From a checkpoint of a small transformer trained on Wikipedia: no biases in attention or MLP, 131M tokens.
Each number is 128 + 32 x the weight over its row's rms, rounded and kept within 0 to 255. Layers, rows and columns count from 0. Numbers have three digits each. The size before them is the row's rms in percent of the matrix's.

# layer 9 MLP down, 128x320, rms 0.0661, rows 0-127, columns 280-319
101:129162078094118110127101081131143126125121106036111121089100186170121097144123177080152125093204103133117169118091148101
104:225144089131195178160104119133148135123085166095141111121127135115148130115122169115138103161094064133074113116141129116
090:151122155131130189147130106093024131077171100112139161064158193147140116083170142128171173142136138159127133129141083133
102:119100103110091049121122066145149187136070061159185116158125135144139119085086114106124153148061140101138082106111173090
092:152156164125124169173104151116189084106143114070098099086174128126130144105123136194025098158154116155127163165139129120
101:179129206062084110103094160139151100107085128173156106176165097170115120061150095128107087200084168156120117151114141168
091:128132141111127104160124168100091164073149126136131143160193122148092090190155130114132136126123109225169156199120136115
102:122118107150124097153132133098078109141124161164178127078079161150133107135132210142098137207121186106106147123057166086
096:134106096124186098179065112186087108060132154087119115113080128104072109120090185123092100093164132173137083138131075118
095:178082163187153136162143120133126109158130136194098084109164145136149084117154136118121079165122171122144179164127107107
082:073154179117165138155149154090075054104117082109141180154138051120106168122115132096176149103024120102124103096144116155
100:149149162159168149091124121133143136197155099120140151134122112116160155203144140139107154168083164185134097075120123123
093:105139127116100125121087138086130108067115186112144108156138106182148078136124178126072129128112112122102164101136158125
093:063138089169141077122087180130132119146126200136162149130124082089145152140165181121144156118120092175149086165128142113
091:141079126176142180102092149111160130131086215135123177162128154159128117032106146183103069142173151142153078163195172104
089:175128064112099154150110142168160067137090104165150128146127161161111113141101114111174130120118135124151183141135189168
095:146096100118086131119086140088159095086161118055171122098106089178115111145155102122100132178212137111152148128119147088
096:106140126128132178135134156140111098130168182152086127191221104142102137128168131124120138098155181167163152129136198132
116:091144100142156152149140113134036146105130164088181158082157107122143110131124197165098107168113138214114139130148155110
097:124124120139082135097106156095109100154145111131135109166146145176100114078099157136095106170135096136116110183183157153
094:123095143121127100141069190091129126153079154094121165190126135125085145098164145165161158116138122112172055122128160199
099:092154101092163147136125148102120145111119159141160193135140135112091153132118150124103197136050124186107145145088117070
089:114135130093168164148103071102207158087073114158165152151174175117161144214138154146140189093171111173168162122139214106
101:134175103135086157127089083126082118142109105128095131146129205140115206152168152155124143101118149153122130109137119184
099:195140129120186129042064141121102100137158137095125148151099120122131183123079101111143123097094117102133135206129155112
103:151098162086105183158096188134108122168103164121122173162122134173153122151152120123157117162052174106129095138115136128
097:125142112122166144172200072090171132152129146155129145157126101149149196164124080144161108114128140084153207122165157074
097:158108130119127191172111113198129127098144142119065089101143122130113121085144171143116137108091125155137083064115124112
097:155156149146170114154128158163126152165126139152132160120057114140125144057137080137131085064103095069173134128121091147
100:138085150188135142135078138122121054126125139110091138142097145125150144110125170143173163140132069098128119132133120146
102:164148159117123119136137088151161120100116155185130156106110085095129133188172109120137213129084161089143152128132160160
101:137157092146139090140159164159131143106167148111093138082195093111171155124175112161179214123151102119155139180130099168
091:081122160142119106120153197145153218053101222114098094123164145160118106129115161122089122104108109160132106189134145128
108:097085118145123171111111092136126099114122049107159099112119152083128165168125162137107178085123115088158164144144085107
093:153110115124130071158161116074166085117127107147111148157107117116096193118101119098127071186104165094136154093126117125
093:147110138148104063133140144121108157163145096071189187149085109085169053115144073084137128136147185161173158103119224097
096:119165117107194152125143124099137148189136127176080156168103048120088156107119128094138195139177081114097134165082118194
087:110082103079154066142141148135138151080119086081061102132166141130142134169148104128098157157129104096095141175129172117
098:133113153181133050170127127137122129094153161111122170143141094077109104137135122151074187143128092124158093079122197181
093:142127163129093097169090084104105109133110166124099171079122139113165133112124108125136142156125211122148059188135068124
095:167114189135103119098128149165125116135096136070152128142102046167137120198064125127127159110160152095104120185163144186
097:112119211139140122191139133145090129146026115150088128119115127131120130129197112133065051119127159103145138159107080115
095:120076168167120205136171163119142111139116127107102124122174113132149100128127154145134092133130188098122087173133148099
106:079117168144106159169126111120113109152151205150094098119088168148090135093093094094192153103135117133117142126143102108
091:067148033139159112120110052170091133122099111159126106106139130127134140090084154086157111166132084143149137099126098104
092:118117129068089128136110176138108119144089115147180100082146123167134162149146076115095108118168114103113097143156128089
105:125141054132108172182080121147109148121139071116186079108068077105137125105124105130040123144122122125132088142067124134
097:147132108143100085066089160124093177098101168147134104130107154149166113142071185104115057155151165146157134156195112166
107:179178174108155105090135123167101052110098125103074078099127161122134109126156142180124143110137105181155127179132142066
106:152076110159100110156107125137098118210120125133159144167064148150136113140121126164162123169114109193121145136125120120
094:117134199106152174153172104155075165117144076111167118108141135172122129132085141159142100083074120154126151139084157150
103:164139163103111143112108128135165060117116117124077109136124149191107141104097182141106133160093071131111104085100131151
100:127126115136130079147098134082121101158088104141173121159102116151143162119054157108156136093144103133130149155130127169
106:167120134131059065182101125080125123178102115111154116095121151191150138148067133182123223157135146096095185126095185094
095:173137160183164184095110140085161099095155114174172171149101144129210087164163092111165095145097154079162143102162092108
106:108190140072130087145130114112090140141135120135158088107124202125107123134132168131158090139102106127117166152125107157
090:107106085094181130146157120123090103125056102162102099075147138155162160101151133192096144117085170137124165134126108038
093:091146112114106128121136054120111100128063133082125118155167157191185155119143132119168113122133160146103134086109103104
097:125126115106125124130171105106226177129143110125154153142124150135121158214073179146143108138087127114099107131173138141
105:135100103197167126120190104140154064153113139134093164098138085110137154183142148121115162150139067126139157102073140072
101:162062113129190110053111174091132132172130106106174112128102123109108132174130181129128146147091088063082148094127171143
173:125101106177168166123146121136096113155146146140148158162144127136221108072235131103136109107150129102121063111140096027
101:097163200078117171211173079152109072096075138114060142145134093137166149098119125124171115177103141146150062195167118147
103:069117147077040138103109140169183114105096159147137156068121187177155104193157074104091106095162163124144115175181098154
092:158113113124151159138137152113126141067155172053060122100066144169119041170059173141230150159073114089102113184133155074
094:171138105080166114173103183070117080167125069128174172126091167113124167143104078096105137088111106122176086096165096128
105:070101074182119073157110080130154141082148115121158203116154155138134092146123131132142133157149040124129160154120186105
106:125109096102111076098133139085149153138109164171144157141156127155131112108067153211144131041102149116101105088139108063
107:155135165152192140137167195162140085112149168131158106109180170107115101134160094191108070132156099121165093143171148137
101:095126101141168129124147151138162136133179126131149128164070096098118162146154134090132170064175119150126133108155091095
094:084136172080108158050122084107152136124125158125126167100173156086142128120112127149076137151133064143095163132183117062
096:134120117145158104100143092095118136187107174190084089152092126116140166122151131104103128208168152156121079130163153106
097:148129173165092120091089172105158050143118132124085174146121155199125172139124081129144195140147102166146127105122149128
100:138127115173132147118122170071159156089152114178110092127109158148157134060090096118123128103169164154118164196154134116
097:156121059132142127083165141090113171135149118071182159112084195175183152106099135110130083100149101068088116123077072085
096:074145162096142145105111112122158177061151184116112125142159078114133128123139104154196144171107127127121131195169152120
088:118115130104083138135123092129123048109138157086216132157101166203099106116113117134140142149100168178146124112128113117
104:062089153098135196112120135124167157147125175110120072144123113144175134077168155106128108125089151109103110075154158206
103:132152135108157151178119136133114121176118083176096143132097068092149116103128119085149092152113091141120101151169131122
100:121160071139124161140068082095151077118174130126118090126147100113129138101104121081103105127125098137151111155172168137
099:125093114125020113120081140127147143135157107108070156131081137130136147169165111092118140056160161125111121170079142139
121:144087108132185149104121102108142096122163181165117106096133105130152126115076090142148092124132099120099159104128215133
098:149104119142113101141142075130158167175150159181143199129136124133123141206073084144081124138172109132158112095101160173
094:161100120117149139152165099113151178127098168116183116106123120153146094119156139083146190122109109165126145098140072145
098:108184160110131181084161102155121128146155131122116138169155115124189123110056131190120166134144125150177056151202158128
089:161128123159075123096149138122153074204125129144115194095159172135092157078099103135151124060134128103053137161101083148
101:129133151185106161125092109112116098155126132116113203168078052153116103114092074107123127103080150111139156116099175104
104:146108160124130091083135156209076016177151146117217107203110112169097113124183109111095164078087132206100100133130090128
092:112124196117169060170134130146135170135166113180068123190149048199115091129177138064129110113148106101162127156138162114
089:136142116078111093106132142159125135117085132060115168139140111137099170152134099123129086133131192127140190189159116116
100:074100099125137124094130111103112117190069163081105102090102084088161127110145143106135142156131122116108136120151115095
092:181120115157123177138075135139144133133143069131082151100069156153096154178154130103155132125121158160130098105130170081
092:134086194222107128173153139177132213126129161168109080154128086090144161145167091113119151098150141107200138086128143172
106:151199143179161173144187113116107098118175163178148088199143189099139129101117184091121125087126088056123134181149151099
095:071096091127152137108161156089153109151157107145123162145097099106119142119166117159138155111064112118084085154139130099
101:178159100106091082051105100082107096111126121150155184127160109184109139102061060095232110188118129072154129160129126142
090:081117030166138086091091115126129116103099156157125132177152052137074143135155110172168147153154079121099141110069118102
095:093101140103193155113126196118150133185130183175136151156134088118109127108141128107112087111142073173125146102160147120
094:063151156122059163097165200126110143138140129199130157147204129107121161121153166136160144178111095181164125131134087132
092:149153144122148128115167142146123122106149108136097127155141189168183075106112085125090132145110132146132109059117152112
094:151132156112081105059137106116126130143099120121112097132077079089156115134056112086182120130160151129110168090102130127
099:101161197149112109111151171108164093143121074093120136127135136156123098161102100083107124144105124131149184096142137181
092:148102118071120081103122091094134137130166127103156149135140152116095117196183145157122144158111177129091161146135149138
199:173196128095113123125119106057095157120171136150093156139118098189153202136151151155105117120138125086049129124084153102
092:118155118155133158087130115180158152133153121128139130130140065126158144090092143151133170148093125092160177182097148113
089:078130156109158141153163173167111152111180080117080167120188116134113133172125101149142189184092069145108104128072129077
104:098099142074179100126103161144147120129095169076077099146072107148134129058093108124154079114164132046101114137113187205
088:104088125108115072119134066155144115081071148132120128144140113117130123129125127091088098137199167131155132128092164150
101:172133191117087115142152095133159059166086129192135169097114114107117136160072148134112043107144116131112141116068149104
100:125084110096149161126121120119151150161156113172128118098176155109124138122142131131144103128109153157099083121121199116
098:124113110120125175078150114160101133176120158122102117112078179122132102117144159139141145175128094111087127111152173160
100:140129144139118166160091205155157092125186141124102116126158149159106151101141093069158138147159127145143128105141166191
103:110121104132135135173077085138092116132145124114120158158118204113161136121147159073112143135118123104139077096130144108
088:136133184126098088102161061123134141133114072102189128113097143139159092089104149123091125140149111089092156128147178121
100:140091137108094132116150119074112128165155073123143139107203149136110103140096140129070145165196163142116104095115132083
097:074129128131132137082185107112141113131114130115136147105138094104136182102124109135152125131135157163055173118096152122
099:074087097088196116145118116126147141144143114148121143187147158112139148132119118125142098174092079118089089109101098180
100:123164085148177155145130116090176061114109171104117137132177164090108132138153109099120133079142080168134200166151124112
099:105090133123093101157145094111119149070133158115131136160047080093105129095116186104170074141215149098146120165094113087
097:145137141126109126103165140124206133144125150127126149119128097111076126171127141151088085133131107146149142202069172119
140:135128184139134122139109071110140118092191054073129222101158157155127101131129163080141072140180127089150137073165113136
090:125146181112145159100111068067123108156118112116172163188107116119101127116159089100181099156121133069105108115082104052
102:134092148145110156158126156118129090185127119092160099133144084155172160131162180109135159150164150098074076115123092094
101:146090080167116135115181145126083099125073139099122143147118131125090105099131109145081078093143178154137118135089140128
093:143140098093121153145115183176090119088161075179062127112098091136065097118150173165214154134087106145156198169144166145
096:198131150138141144136140142138126145058185134133149147094054178165106095104083140161117128195099161062118124123103100160
099:115119153147122088154094152110091073170152137074202155123139181150123109105149144100128111125122149184124149150107161098
084:145161096175113192125140206139117104135186123113090166124139152144129070136097190141115090173107077090135130186147065090